config.toml
n_head = 3
n_kv_head = 1
head_dim = 64
d_mlp = 384
activation = "swiglu"
norm_place = "pre"
rope_base = 500000.0
init_std_o = 0.00845
init_std_down = 0.00597
decay_fraction = 1.0
decay_shape = "sqrt"
final_lr_fraction = 0.0
seq_len = 256
doc_mask = true
Each number is 128 + 24 x the weight over its row's rms, rounded and kept within 0 to 255. Layers, rows and columns count from 0. Numbers have three digits each. The size before them is the row's rms in percent of the matrix's.

# layer 8 MLP gate, 384x192, rms 0.0833, rows 89-137, columns 96-191
097:133165146117129136147088142170139162133138086113135125126062087141161113138109124144081149123169170116135116134138139077095155159120133075106127152160136128066116178144149150119126112153158108119098156157092161136100145144122169105114104120117102163156110119131118163085109146117162135143
099:120138141134130145154117112096124124108130132119173068123147084110138129145129135107148130123133070126094120111141112144123098141141129184118132160163115143136144185107131109145122132173125136135117153135139148112166119139124096088105137115132165110076118090130117160087106145143104125113
104:150143086124097045135134131095111150099111101150119089098114120125101144140107169152087098107172102160160171139155171092147109124132166151124148081092122121148138100108136106146141136133105136130091094149137105145155146146098092151137081162109108136135122129120148072162099122127183132099
095:137127103136148086122116105132125099176163131178114108110093154150127118116154068124133118120122119105136139175114121127120132174138102110106109121101132132098120109153142120110148135118097176169123104109161178090134133128088118138084127162129138155124086117091112130154138096123132106112
095:094165147139107106111123099122075143151137146106151167141133140100152148126125127155118130151110143172191096095145109077119059167110129154133131113153154159111112119091087128146139158107107128170127128097141138179112123138149152084152122109133118118090109123152104107123179137133117166149
094:128161114102171157130090095144159138160141108157144151138147177149109150154102137126150111129088150134153166129088101109147100142096107152163134122136133125151150132118135151159116143118099134154131106110123119138161164121119108109141216157180140103142091117147131146147135151117140088151
095:136100148101126159069099084096136147160145134097172120159105132135144114137157120165171173112154122094122184121136113125188138118124149106098121138122126133081135105105113125137115147145182141133133095138093131102135132155125160108118142122114150136098187096113107119124080119161131147128
105:135131127120111140125131149115141111086135094132117104156159101173074118151138148157091104096145114185114148136131084112093148154134100133126125094093127157153080110120122099133113107175097114138112151127189125142117126093171145103128124137167107136130085140126142128180160154130122157099
100:127157160130134151128123103148088158151154134115155138141163106151108122146123131137104159115143106146146120160109105105111110134094141108086080112138143151125121138161116146144120126133127100127140137131091167114136148164104169150078129087122105162155100106147193159172097107124060089130
104:143128169088156144138155112111093119141151071111158085105142075125141098127086123132156135136123079113071171129137132103138133110100118125122115140079156126125162110146095164139156155118129154136122183126116121158140114125151156176119143141101122154128135103184156134093088123117132103137
100:138107092131120089125151148124151129121111132143145133125131090098156145120110130149129146088094111156124133137196096071115155115106128118077119107121164128157128150091159155136135091143141156103125155137127131111126143137117153149145176130102150126126148179110142123119153134117161150067
105:121156083166118111104114097152146091157109098174175126138124148120148114121098107143091133159152125113169130146108144135134087114090167120121164088143162145153110108111102132114113114103132164144138113160136090121118117118103136131094126121126110102159140106154107133109145125126169120147
103:142160120142129102109165147143144117145127133113087152134154137109154136145073137110146114075144119151165148098112129137128138118138103124099105102148076118167101110141152115169107123126111064135134143157192153130131110136158131113127129131131128139123103127102139155163119131144133129103
094:146103093128152163107114100090140139089145120083126101115154138117146144117110125163155145126099101153134119092171118156101110114106094092139077144080101128157131142122118113094101192086160111113083091094146130128142168131132118156147161130118112147154080149069151146112097096080137145153
104:149134086130123157162119158079128111140143126125130143102139142146102093157137126162129120139119130158141149137110155143163152166150093139162193147170125107147145123141155140138110099113132116140105129126165129115138161098156102151081116111141094118106155143124128122176110144132129142108
095:104098153101132113133150165126145091132147139141136133106100176163153136159162131172135129096124088084120156131117111114119147123095123116129114140120175151183138146163109096156143145134112094126082165133153119098119161106149105169099134114110068109151154112104135084105139087103165145136
095:117116119115132136143160126130130094163107130123133154169139111169122113095116084142158160127163140140143107081074174109110153163120112052105127130127125128105147134119091121119122157128114165156119166132164137145102124099137103147136165154114142101129117163140096199126146093143078123148
096:140118145113119070099138138124105166144116123122111104146124104120103159175104141072097150127127148159141105112108142083136185098119110135131101140085080117107113134155110139157133116119077080132105153137099175094140137180115085129131093129094148093120140164142141159149117150135183138140
104:164106128125139140134156125117170102140135109150165122132109089121150115098159116146152156150100130118087083098154141157192130124167150099166158122116100122175161104131169115145097106088098162160121108128134113139108103124138133100104145130109163153118171153164144125142129133122191128124
095:118134125120112137121139102145085088129114141135125121156116130106106145114134111050127149110112132147151130106196126105117115131125121111146130157150127107132108124139131113131149093140170149118121094077101144132131110141103088115128151126121087107103167105114139141135140101094153114110
101:124081090148135096150121111104098116111112113127061139114133133107121124139121122142165094166109133147150112121115144116122081112143132071130142097098088116132088190111081098121151119091110118107154174110126129119133137089154150126133088107155120118155137096112123128112170150165158095127
102:138155164154113097145159129112142141123121186096114137086131138131176152138139141170160156138116150149143122119084134107102100121086136088133121120135159123106172119146096123139151162153095110169119115129146127115104139092146168149133116115149126153139093140093115148131190108164122116123
091:134130149145085131157153129162122161155120140164139102147127180129107162079140087131116184135128156137146142121118107110136147142147155146122136134099111127125134113131119074076150095104143126106124116077118162113140136116084160148140122141139128110076135124163130129123172117143115164097
094:136135093128117076090149157109189134090160127111097156127137145116109110153114157117115109186045108116157164102101134101155129090131116149120122151181091111132102100142134119130143132171103096158104149130172111122146122140103115125137128174135135106164125111153130154126127118120155089117
101:109146150127168109125147115124147121113118128118091098133148129091100062131128141132135131078154102109128148150087150113141137135114121138101099149133106123121119104113139161128129130131114104164154109086143168120151156122098072165129150117164109136143110118072147107124093144131102121142
094:124069120132108174144120114150156121137109109106098141140132105119151105099078168135138129113118105122146116093123174121156105117138138133118148114135178144140098122138140126175125189130139093139134125122077095136124155157123164147098134154097103151081103118125127160143122095062138133093
100:104090154119128123099151140146164135137109200129149130100142153130119167147159129154114132111108132162120157153169099111183100128077110137150157134115151130150099126132137125111107132103098149140129092168115123139133111104112143130126109162168081093136145127133071127160180131096109124128
098:086142138109077097166112155156139101134125122116097094157158146145084103136089132122099100110140104116132135140161168119119133110114123121127139140096118135172136137152119122097104126169124142056120205184144122111110082120122151112136106124081134147090093118138135159150121103137133107119
103:086138090128125152131147129125108142113082148127128155121137125160113068141099103136129076116143120096096118167119105138096124125138145137106109138148170174108169116161084130155113125133133121162145148093123125120149135127135152105126137087147110086091115121088091115114133131099122076117
099:085107136125141087125118178125129134158100112141123136136137140107129154122144110139140135133198148160136134094103124117109125137100095130084093134139099149132135152105139110136090133112097163111099106125144111124101151070151133112128146133159137107128156153070105113140162123119170157136
100:120107093119121127134073158117171147137181128104129119146138150098115155154093138099105172106116105144117147167149110123145127163141086149138154161137109154140110147142121141147130083124144079106092110167144168134127117098152160127131117129116115115086125116102117121146133159110135121108
093:153159124133133106140152133099118134165162171166111100101097142130094120117127146151145173182114096157109140097134141150120117122098119144111141087119156140089151125102116088193152128147141125155098121143141132148156169129121131150144100142166121091161145117086124163114074117094141117089
093:167120144129123152126144131115107136141154169094130139121113145139114102096116090107133150135148122121128141087139145174101106148076097122092161092157073088102148156100125145152092144131119146123138118131141128111122141172116119119155118108141139134137147110158104112104144108107106102116
103:139140096138124106093146119173108131156105137115128175132138184150108117102116122104145142193130148176135149101136100131124148146144124111120112120144129120143092111108120140122103153138167158159114112121134098113128127131155139091093153112141133099155109097161108162126163105167146113107
100:124133142114125101126152096125149088145052134132124110100108137144104116150076156134131150173148149134181122148122178141125153124079136125141075142104110104157182130115122113112141080061119157137122139141110115141109137115104143130158092090169129119101095122141119129143135108153130090107
104:147142115165127119122129165138112126118146109151099148120122127127100146130123108101161153175100110183135153169135106122163075159074115110131131118084114081124148086137138087146150150105121132054134115151127128135142138129144165131126116124135159112135154151086105131151121133128134098089
097:111116120102134150126184121115125119170146147092154100112125089135153116145101115123120142119142165111140169144139111134113150136109146081133088094150108149149150123153084175104118102139127106144126102085140086144120102151092097141096100141102126128109099093131118119157108140145169085162
101:078131118111151135090167154160095143118116106175148119147110148096165127116147100125129115105079109110137158170079133103140093146115153134175140069121126106114123169130115105113121141159112127092206096109142108144139151091139137134079120112122120170131147169119125100127127124119142120142
099:178109114153137112114147139092101178135114138125118140107087095103141139129130157134111082141118125110095121124109093152131130168088098087116102154170125129130090094117113111114123122144109106149126130140096111111149124135109158112112092146108090156085164177151175173123142152132193128117
103:142110120152094152066156126111129099090069124099109162146163151197162148106157110138156128152137124152126104139148143122163085145099149109115102106116130121109098134111114127152155144102128153134134116160179121150142167101159138102135091129149180134081116137135122155131143126120143112134
100:107143099134168129105117146109132100106131136154109114081118134107143135122138092125128105097130155109140123162190118133113120160143119119121147062172109133122098173117092155172131165108150146133100163146156197151137179127166100141153108112091103110089120121093120146115134134133124143092
100:150106178103096121107122140128147182143154168164126174145100153108104100141102080095100146105113122139133181140132148080119090170135141125127131110143139097101108111137155168113166110137125066138143125131131080112159097155118108122108148106104132126150140102120116148113130161094183105114
102:145152128109099108106131109118144103116199138168149120121124134138130119109099081156093135137138161110127116158120131118143160098134096137137100152136103138123112120124093129097160142117127105132162119144184115144130118129118192088145193110121132121149156143154159165139141105097109110109
105:115096157100047126140076097162134109116130114105124179145100131110110147098108115080170126156139131109113124144162110095089113143130143138100118125147115184148143143095109161153141139112161109093149152137120156135119141170101157124124100098117139109118151144163130124126150149138154121164
065:105117107151144117165124151127109119137147128122123092117149122134139139126144115135099093136111148127101135134119135157121169111172073129172117127118153099147110151107096118120143119147135149108150133083145125117104114128148148138101152120109161173142121186110098100129097098139080163135
102:160109104157112108131124103119102165159131151118105112117177124121107115090134150123114132085142142115149098103143146087148146153138189103112123131120129152141119095143159156167119132132166148121121130148118130130129168072144131139144137178137124103159140089138118175156121123157134137106
094:127069145139139153153133120110129119133136117134141110146111138104128153098092119136163164098111130118098109128154155101110138087107084092150150169119118082097087132108099101112145104130149150119117182108095181171124136131170109165125113132113153132127121162116134154163116110132092131152
102:096112137117138086175136111192170129128136135157113143073152110119117122113102147140135164131145139131109105095140112113138138148104091083105083134149138145140178142112148125109155135111089133139146120109144126120153075127175126152118117117089122096080178152187136134142140140084148166084
103:112075114064129132117137123143113109187153143126141082125098133093144156122126133099150133142139160097148147150111125104128161157123129119134128122171128119122144126165149132119114122139203106104137119126139170117117126122104116166155132110126129149117123154127119138110138146121119152114
# layer 8 MLP up, 384x192, rms 0.0835, rows 89-136, columns 96-191
095:123098133119147089138134148093128157110118119099151102084125094128104094119116108153094132141159159126183114133124176105139109125170109149127108096159124134110131054141129125125153134146118134169135156155110117163138118101123162111103101152134116200167139141146103137121073136178125147188
099:116133095125140136084101092160122176124089126125094149147116090113105155126147126108140128126148096129149193083140106108138087114136142119151146082117129130132117123118115181145087139104134173172086124092104145146139115152099117134159154130082128121100122175096117122145160100165147091093
105:106102102133145116143124122142119098116143136146122128095115050108150100127160159163089124107141118182150153098145124071137109091165121183160141129114146079111146100129174108130096149142118145167082114146126140082098129115080159126103122074117129183146123134099140128102113127133147129132
096:144147155136091127105146186096090086129127113113163076117103150160154121133141145133138095105151114130094115128088148103143144130128093144142131128104148146157130130145136156094157181141093163108134148118113147142123107104050151174097119145164113144121119158131101142068117143138147097129
096:107107116149174120118167145139127129123135115132130149083099147110167068116122151093131124143140155131114144137113116119153108191102092135104150185106104105123130180128115154123154128122119104148112176105124116183132169143144120101091138100137097131143103101117141109128157167149116123120
092:110150161111142128121116140154173162143135116180136123105125106132162113141166106108161084144154146133123134150191097119134143085111101106115152081126119152132127095126099120085143152118114128189121148131097145113113110176092136096140106143134170077131143104098141171096129127076140164131
100:123103121114131159151122138137116130146120155157118113113136115113127100180156156186163125107187143137149142130166136091118122087140138123105117098139135124094137166120120151131159124194145151131156106102149124084140080147105096084110106141137137104092132107110159152092131103107124171149
097:185163128134130158127170174120141125120153108118150095104126126086103152142155063139112156141149128142160101124100113085099147110158147137130136122154066128144107114136090131122125151103138143137196148119140147126138149143134074093153095147171080133132091144150109115121119111108129133123
104:124113092148119127128129163112104092146157112096121123121134156093138134102143110132128190153183106129090129153144100121136127144107116108135120142106126141124103138168070078121088133148148127091113138142131092118182114107113146107127104098100137108120119089132137100135124157110112135100
103:108115086126161090109132131151137159151065166067128126115107103105092119089167134126121147095147139091134150143073104152125146139119137114115165111109098139152080116106139138107121126102130119089155137108138160111179128132156095109121149143131123157168140100123126145090136108144120090111
099:147155114130142151126093111175094123116125116126104108092145139111130128136141147107169101141083105117114160162118136182179180116121130100159133099172115114120137150118159114166137147100127135128109111141150091122090146137088111110121160157090122118136163131121106189098134118092121122121
103:156117126110124157117127152113115147129117083152108123149200122144123112088125128152147139093115103171080168118076064170098133123108144103094104131106111137118150124123144128141180104110146145113147141123147140099143137159147130156143148160099122149167126148117128104145136125129104135151
100:109144086087120135143092132124111129127130188153144132110148149143089098119108127114127120113108092166175157087116141188144133133121106097089158151126121149148131177167128123126128134137141134150115138090138119120138121162160135098139114112108122159143132160166163115148121102157094131139
099:134114128150129137124138114103139106106115170152137146166173129114107166119149148138111154168102099116149162150149094096113126148148131131121104095118110121117130185111109156119159135145131146115140135164177164138195171140112147118111121101129121135145138092134093104156139151108132093124
107:102062121152098136151113125096114073136151105161136125135135119076150105128144104139099113104101115109118100155093136125108159150172084095082127156104118140131155150165118144116108138138163113157164135101157119097114132118170118135142107129132141131151133153112116113114118079132143135132
099:087155125113125114063168196142115118068098123132163158147110176145120146171076113143087147153145134128149144136156150145123129119080130118113109149166148147110121128143185130089138123161141141120132097131166135128124169100075131153128108132158098099118148126119103143105130123109105129104
094:132141076094116146110122091173131132096095111105119116129195128130120136090112081150128134169107082136148132152115156139117152122118126153151138135114124116172102151134123123168141142117089092095129124140178134129083087130113112146106135147170122093116104167091174115110102133131113162134
099:100100140102080125130091149128129101129102140141145083123062129152114130120100099165131090109133133099109142127163141165156124117134142124165121095125170131115121132122139147176153150174158165124196096120148115140152169123120116131168182119138120125148123117135131100125112121125141137164
104:193133182093124170137113126118110193149111158175159111107156150135157107088131108162173117130123146118106166115125163142068107115170154136142121132115102168139132135126126137148159127125131124121116135125145122132092131179099106082086164144165116145097149129117110155127151134151129142158
098:117138094126083076128140129123162124128132131122167154109114154154133160147152131111131209141127181127135061120145107131088120112108156124141123159119157109133099138135069117134113170131190152134159158106095107138150123152115142128136146092130125120134142107118111137101135149131189084137
102:137153124124131116164109109142126107144151153155150112148150153112132083161132154050178085099159135167118145107096173125117081133118152142117107084154141115132147150107116123165109123178156199125114127129105095135116086078118160160095136126128108109096123128140132100132156174138133144151
098:094140125097127129081189117132124136162138121160156165157099151158120116145129171131132102151139135146137137115086153097139133126122148127136145122123111149096124100113142104112106090074147095113100136161148125098149092114140134119075136127135116034126146129149109120106170190138170081120
093:129139116134151154110126137139167187150150129109150123128104130103139126131139126159157154112139141133140154063133136084104100136142117148131149141113183158108144108088175093108111099118141144106102132139111121183166091117141144079102124146120149118116147119109111140112162140125139122135
096:132141123096138102161130134147126192145159211113128142084081122114099107180114188093119152120147101135116108140098146152129147084107113129093123129132154158078139091114143129114121110129118123129128090142113102115144113110194179154157136103140129111131106102141090150144123112101110110094
106:108099115108146135099135164153156156165097196139148052129093164127117081144087166161150146118164115134110129163117098178107133117133129172127109094119105117088098118106129139146118133105162077145106153132158141158121118131110095138132144163153105146131112138127146150130127164118115141151
097:164146124119083111126130139103127124107151166162129146169129126127140124068197137102138139132122083135134117119155107095071152116147104115131131108112124175176103096103102148140152104148097184142076142142156145182110124115123169098133111091176135106152136129113109123152155177123103114136
095:098121149094149107103126150107112137112149106138139114131117148151122144161134111106109118121115074128154188127148118155159141126134116166102141086148130113108109095137092101130122146143136112096164151116149119117127111128135110101129141143177104091151125096165148132133186119141088122115
098:130084175125094112172166110184173123172104085144108117179135138109131161128111154072126126103120126128124153131139124113127162109122118103190105123129119134157125122097131123124126128113153130091122126144134155120119119147154113166121121130147167151153062132141128145146154139121120118071
094:122103118122107153121205101159106119104126161117115134141086124150172114091126167119164145127119150096157083119112148158121159128166152129154127123146114102151157147157109135144089152146125121132148095128163133132152111155126097116144137156161106099103088121124106116124154143085130133138
100:146113171100131131125082152149159152102131109126130142160096134102128091154110096110136156127108116130148148108091148163093102140169109154108138104110170144109127089111105107174180125104087104145102163154113146110132101107155123109138114205129149168161101136142119142136148147161118105126
104:109148107124135092119132127105128190122163121119139097151126142115124117171065145082093165078130148147126148096144153113118099056166118132145113127111117136114123127141132145148084167116127161140122110109090145085125123147126133157116156096115127161114145125143078148131117154136148158116
091:089150156122121123138146067143137140149156151135137155124103136104142122141127151102108158105135129124110115131170114090124087178129039113132129176121132177084144126111177104124108125103107112137150139148117155142137100118107147140087114144143136142153175113144141084138152149179108125124
097:133090137097126148138122129132123163103131144099126136148146154137123141110111080116142113148156122138116107132162117135134166099095113116165146110084115138131119117117148141109109118114172151117098119130113110146105126090129070109134098146142183144141150169138198162119130087142144095123
101:106103137123158090120118123127145167134112163156111098071110129161140119139154123113152099158136136155083089106143111120100110158165080099135145179137151093165140163150148134079073080117143147132115113114122138095109129082119177104069125113134122132139137161123132105131121132150116149101
096:122173121102125083108156151121108162136119113109151136158142158129136178107148125160126126123111140151136186110096165132145155154141083128158125126120127152100127145120135152138103131095129098104117168108098074115166126130135082172153114115147132100101131111159128122090133104104140151116
101:098119144149116184134077117144137124089142107131106157111172161119132122125110147097149113117118118123136078112109140150105110130116121174114154118158108107126095121169103090112140119159099137148119089118128097110139094124115138187127092121115098133154102120134098146116134116139135094129
101:137113100153118138156108170140102125096144130140161081145092152079132108107125146117111113111113120145139085166097183138095142123153121121084124120128154116118102120163094138097092179137122140110138102162157143161172121133128178098116127125143121086118161099144134154141131174142083149181
093:156148143136146133159117147151151122131157073146099140089166162120126140118112146129187088081122116110112126127118167173102106138136133157127122124181119127146109152137134125089120138093154120061126121143150112128151107129105164192122158089115110159117099137145153121125132127130134156158
100:138120132109128109133160123113135120081158143163117113116127093104130138126108111112144096164120119139121119101113120128159134152155150081132132126183157084120113146122129144152128146142159164127136131155175103157093169146130111105139080165160142154128142139160141116107118103105132125159
102:134130100140124159109092157093150113185103125106142129123122144158107110066147148158107109151154101128140090125148175095128138130152118100128119120130129149126165147144102109154132128144132104119118153110123128114116121120134123129129124154091088109102106118086132116077125097093118099084
101:129134079147094134126112173117084112115153095129121077079130090101069135140163091134165139131114131121111122141132078152195106150127113128163101178145136157149132114128086142097175105145130157148129118143137127119129134138121121138115059148091178076123147184147105178142149120133150095148
101:136171124151115118113117095150137119084129123151125147117122116147124076099123190124106117108147151120115150152134071111101091124085135176122120140161137158120122115126085089110140092101119152128149181160079172096130125149095170143103175143111116121100121154118146108160140121089132098132
103:116126144122101140149155152186084114160128122093139097187136166105099158081097162119160175157123163097147119126160144133117134138146095134141124156121126169121130129105128098152174097126130159135107143117143103103135103111150123101160126139129107151143118117152095101130060104086125116142
105:100102136147173098101105129133107102132108090127111107106134113137171095143135106087156178123116150113130112177132112112144087107128152143107136110103111134137151198126122124133143127156099101133144144136096136099118074113113115129131129082138157170118134092133140096107125138105134163127
075:166137152131107125133143158120122138123134123131118142074164120102118128109155099156123123119140154149136163113167185114118120119143157161119150107123140122121183102147140171120168110122099121127132185135095151101071128158139115135154127119163150129134150155101156105164129096147145126146
097:105118097148128090156159128142150138139111094142136137108155113109153103139117140134093104124140112176179168138096140089119165116134153148122138118164182121128091122147120130124155156147108119088127168146139138121089131108151110118106134169169093152138113100142135130101183109137142120164
097:150136116110116145146106137103140125111166149160101097153144108152143134145105124103104134102142111115150142159182167115107143118129159121178086132127094149128079137114121122124120101088131150153137136131112177122146123097148120111140157086109128104130111100137100075144107090103150118159
099:086136106155145150137162138147145144128100116109084081140133153163135091127086083137098105151141092117093137127161135107121115108120164148127139146134120151128124167146135087120132168114115121172146116156147150132135074114137092103126124132173129087152165136083158178129174118130156174130
# layer 8 MLP down (transposed), 384x192, rms 0.0376, rows 89-136, columns 96-191
099:077132125170142136110153153102104125105113114106130112114096149064104150123098139180127136123149119134119139160130157138091150123117105188111166130135096141170185082111140122138103124105114138120146123105155131107133122092145111137158144100135152130135124128105094129124086185124146156127
103:113130061118094132143173157093121130144129108144173095120125133150085160090159122136097149104128147114155153079115162090144133110178152120160173131159115133075120111118102135159098134112112150136117127146162140102089093122116146179138126143110120141098145088127118122125092123133143120150
104:091152117121136089146165148169131122133071143142132137103142073113133100056134126123165088133158180153133137131119153120132104106128135138127075131110105106112140159097129156079104118149168094158131125112141145159062090093154103129074139146129087149147123169190097147130110141093105122128
095:126127141137149154150142134113129147124126146183154159119122081134156141093102136107122141079150184156127148123149131125146143147153169119158149152156058122106142156106113124082118125132162134118134131103148138131158115126139105047121097090126162140124143122129125146151097088116098174118
096:133163133123111113116145104148116163112117100134070136122107141102160165109118093157122130123131125131155139140189143128140115112131117195154128105124127095067113121103099122150120142098137132120146166154155120142142140159162102119136132055177128145111110120150127132119114111119113126154
098:139122124113127131165129140124154171101138118137140160163125169118102156157130104127109121149147127144146143121150092126115155104136106101165177153138159155153098188124128090127161142090126146089103105088114139139126114118147115124126097104139096104096091106116160110108134114147127138169
099:114125097125111124131151138164081137122125160092165155139144166108120136126129161136105180133160124126162149090130144082188142095155111151143128098150128120092129143158119111178115134140111130121107131090149108130133123119118154098130098110142162070087107122125126138128155116100149122109
097:114111109134132145132094140085109102136149162125146136142116098093135102150129125146084126125109091142130126132126106147102134149174142136122124137173152122145164126127106135139153140148156165123115091119103136126095112126087130143088153098114131110106116094116093177136115129092146140113
103:145115109118149144149125119108123098130097151132160096145181101155075105109115126124098139137143134148143104154127162132135127142092128154122125156131088170160117117144116115159160106111119141125132129171133135110145149143050141136119158104091135100100147131116180148085134107129091118133
103:137106103097135128115141113148175155160144142137130155078133101121117094162116155150139141130113121083120171133122143122123141097127108137094100159135124178153135135115167128106112097095132131123145144101139103125173162112147113100115148173151100115142147141175139139106136118144117101138
099:105124128131135155111146146170105139135155111109173104153166156129100120093143142091154171099111094098092127088142121203162108138126149132126169136104125113104134115145131160123126181104158129103122113124129091147105133137161113150116148141091115133128123187143107117096118139093133143161
102:120136115125130109152152150124122117169096104150121154113127122134145102100139163106129124107132120109176137122155137104100145114168179114120151127127126133149096175163124139127130136118129156120094172128145104184103131171153166088113145153157157125102084125177125116135144161156124122128
097:142147121129171089105112135166089129091146155141129137146135129130126125133152177095137149097095132108082116116105127123119138158153113140162097126150109105107099119139115121143155123116061097099147152169158146147087100130112150152170127118150122101156155086175135177133109110149116132149
098:130108130167152086099134141139104125107089142169116078159117102136090165118130168117110103120133146068065130131147085114168102147150150140133128114139119139147123125143135170099140156088130146123128128147115171125123129097141125137106117119101148116093138113130133096104178134129197144130
104:149139106110144109089143117151106122135134122161121151167141127127103123138133120126140098174118131118126124094101092095118155104149123141153093101123089146127100144102121094140125129102090106171130102155167097152138123134095092134123079127061144107167146125141184130126098084164132088144
100:116128150138081139109153126158143136136128089148131108107145140161122139162119157106108090123108124150127165155105177189150111128185097119120088122106156129114104128131142143120109117127118121132112159070157150161128120070166128162110150140112083142105107133132084114126162139134153151179
095:117152142155105139145156120117140124138071128110135160123090148105125142158149116116136150126162165124124159103152171139165158155173160126123139114116130146143164133128135165132152099135159097162112165115117096098143132147132114129110102095101165126073093097155111134130118097108155127164
102:119128149143128101146138123113099121115105104091147106148105083157117090125129104170107130142107112131120110159135146094100118156123154102111148146117139108119123134152175133085146135134146193105095150168090163120105127121116139092125109137139121148130133165147099111182149097137094124065
107:127095142118132133113134131179127110141119120162187133148110110115104151107125108116116119163141127143119123132126137179168094105088144117130103120100174076133133123124099153126102156129137115124163105135074137131145112190107103194133157156173121127126147155138127148126105108136083151115
097:155113112148171105149140122110122132125122117096085083138108134161128147125150170101120128120146116121128139123107111153138149150118118138132130126085152120121139144127148154115135096111103128117127066098168157115179149155133138149120117127128129130171107134145144114129131090123145136103
101:147169150137125099112101152123116065149114138088134088156074130156133146152099124136135103190118141146128110118121135078115112134147097058128108116140143110119093112119118091118132113110112116168175119109111150119131155107151113109143096110135122144136130102132129142123149128111141114114
102:160153130146172133169127161129124107142107093080120113140122144165136114125084154123128080172150096148121147122124113101163173153130127141103131108134178153125103104140141107151171143118101111163146111116103138181138136096135155125116128123111150178120130118128133103156152150128083120102
099:127138132129144140150124077155145094089139131089136157128112123168141128111115138141091110093097107104093074157100154170149146126128110081100096100135101095113137099159094121111125114153102108103112120143114120138059146119139100165124070090085146143122110133101151110161119148081103102173
095:130129154143140129147125130169163089138166149128106123152108105130135132089161137157110158149094129131126136093130113131140141126107180144163158145145143099135135135183112130129131126130118099138092161108119143084142139127134082178116096170103164160127179129167115089122127121138160130129
099:133156138095168143130143097132130097073098062062148152112139161127172170136114144143142134090124111126126138154131153112158150139147114167160103134142120096162145162135111119151121156146074130157092119118118183120143103131143090119144102112129146129159109097138150065143115119136123122156
100:172116103144159126121118094151078145110113101134144142114142121125168118122124094142156098129161131081128128082100174147129075138170132156129157070112140154095142121150117104125165144104088110125113104113097146114161123101084091143161136125095082121142078089067169121071123102127121127141
096:138058131129108118153130103109125153127139081120099086099133156167116103091072117130125113154073159119115126128129132142126126096123165117115147107127129087124136144133121104164109179157151112134139073106121145117100165161116135167138131148159140076158110146145146138121155113148132097123
098:181159109102106096102147115073121145122152131148178105097139118106104095086134138159158142128110116144126113135148121125141093125154097128106130157120108094115093130119133140133144060139105135145167188170102072134144125141139140147120169147131139103147115122109147153140143136119153156156
098:144136151141105114125085119123124105126171084126124086107145126088107131120118113106145120113154123106110131090127125110160115118107143099113141099124146110149111131158145130124128171134068123143142102131127180162135160153106171123121168183149136127167148125142106132139120095137135109145
098:152092094116124152137131128134101061114143132133104091147128115092158129138145120096144131116142116158142107155163081134105124148129131155095137124144129115124166115144140129152127127115147157108109098094135135087101157115118126158086106117158128116073097159087201130111120158104188150094
102:131104166129140136155130185129117135084105103103147155124129099104119108100146106130131096161153100136099124159107152123139117157143134087146129140169132109147084127132138109164084159128076138129133151145112133148105136137153136116138104135104125143097169154113151112112116100122157125169
100:125104170133111112111182109099118130137125097158125112137120099126126162101108130164159174138157124096152089111145121129099120156140133150119139107149160149091129142101143111102111142090106091116168092151179116102087157070162123104093136127167134167093146171152120165096155160137113127099
098:147146119168102127087099129106149151135117134142139123138095121135115122123098110099121120127096133141106138120133116110172113121135106151100135128134127160099148116160089108108102117150109142086149163091128135128181170155069104120151138125126174124116116130115112119177110109167142118133
102:154100153116131142143130122146131106099134100183138136112135136078135103125111134165150146152104157101145163141113164128122122136121129079091142117114075101151129120113089106120115152148120166135158122156118067110151104120149104113105152144126072117136132102122137152111102101087103127122
102:188137114127133094158136099166125107090141161129106118113160152138135151118157130112114134132103090113123126133160137103140152188155148130109092103149120104133158106099068112164154119107139160115125100096146112138126112136162094157141113106105142136143108114107169112130156132145134162144
102:186112165104106133125157073138127158132099115133181131138122105115131141139111108194125132135087152157095131090133129132147157122134102113092126111131156150125134131096118124177108112145127141115104150112113086127137158165155146136131106152134095123110162138143155119143147169120138136123
095:107135135098156125100168117110131107138131147137139118128160107176164167150154124127149170153106168115096140113142098092175123139113114090082106108122180114129114150143161106130154144126123098118148123140136128150116124121157119126199105128123128191119125096113123163093123109111131110137
097:145115121131143105148122120112125116179178119152081178140174150142140122128142123089155112126144144122131132128128101105094078111110109119146139112134128129179123141097106153092149114163145119149125133134102100136097140147106105120125139111137153159141109127120141189101162148116161090150
099:145148125073135108117130130110143170125112185092111134137136139104101104078120148146135082161115102109132166138147115105130120116132133149147110121104158120113168136160099134120126121067130092127114136137120193138160090124107122107141125147125106160109129129133101117163126129122113095162
107:145110078151104137134114151162110112136142079087097146133136109120120151129136104128069109179118117161125117163113161128148115145150162147161151137152112137087128106110107142133065137130111143117136119113137095142135109175142136097094158118177127164150077165110130094115120130125126133125
101:117085103151144122111107128100159124128110127131175113143083133155140167123131096120137120151112114096123138122149129124171172126133143142118107096142118145105163111128120117114137147099135105174099101114137118146133168127145179100135140105129159128138121104142187121155096118085150135124
098:108160139153136114146139118111148133117144088103114144162116130158130152190093117081121110108144147103132171103102135135120091125114131107131145129141113137145129119096124160142099163113157116145144130132161167145115114146127143145142149145137127109113154110118165123171142119161126085095
103:155097144119147111096120147185145147128141172095151104162142112098128123145146116139102118121163128133133158148172123109153173146117120175115143101148098141074099152107110103105117116122147062134132128131089134117148100147202136116129115158106113140109130137142089165118118096128165144128
101:090097108121142121113112124177151153115156102146165131106145151153143112109147119167159123138140129117143135180186181112146187130156129125130085108099150136125134144125137133157144141127147135172139124122136137123149125138164119104079143071101183141112172102129163150139148123127149089142
085:126125133107088119102096093099154146147126142142128117178113115150126080170093131128166157112142092144168106166113096099107093153108135099124127125133092129166131143120123124138122111138122080139118091152174136154155149096087149115099124154123105119099129105139131182107140122148151122115
101:127135136146142134132132137115142104145120142156146138131144085110102086128090139127109146127136179113142130139113099164144136117109140191140129146114086153137133117195124137121108115144168145152082118121129083150167111144161085164135103141090145131124132118124127108150157116093179138176
098:149150139142133102144106146159137115169149158116077083095115099118155119096128136151085149162123120157099111128134159118133132140109131089102121126102092122191156161129149167141142130138127169113139103139145086130167101110137141170138137153122093146101116110134125138117123166145102158109
101:117099146098080179120103131145112120129153111140095134096157148120134148137123161075131127119168150158160115096132106133146132151136160129109084144147180118140146151117092115125104130084136081073147112090146176123179092159131126117129092114119153142140170135113128126152129115139121155159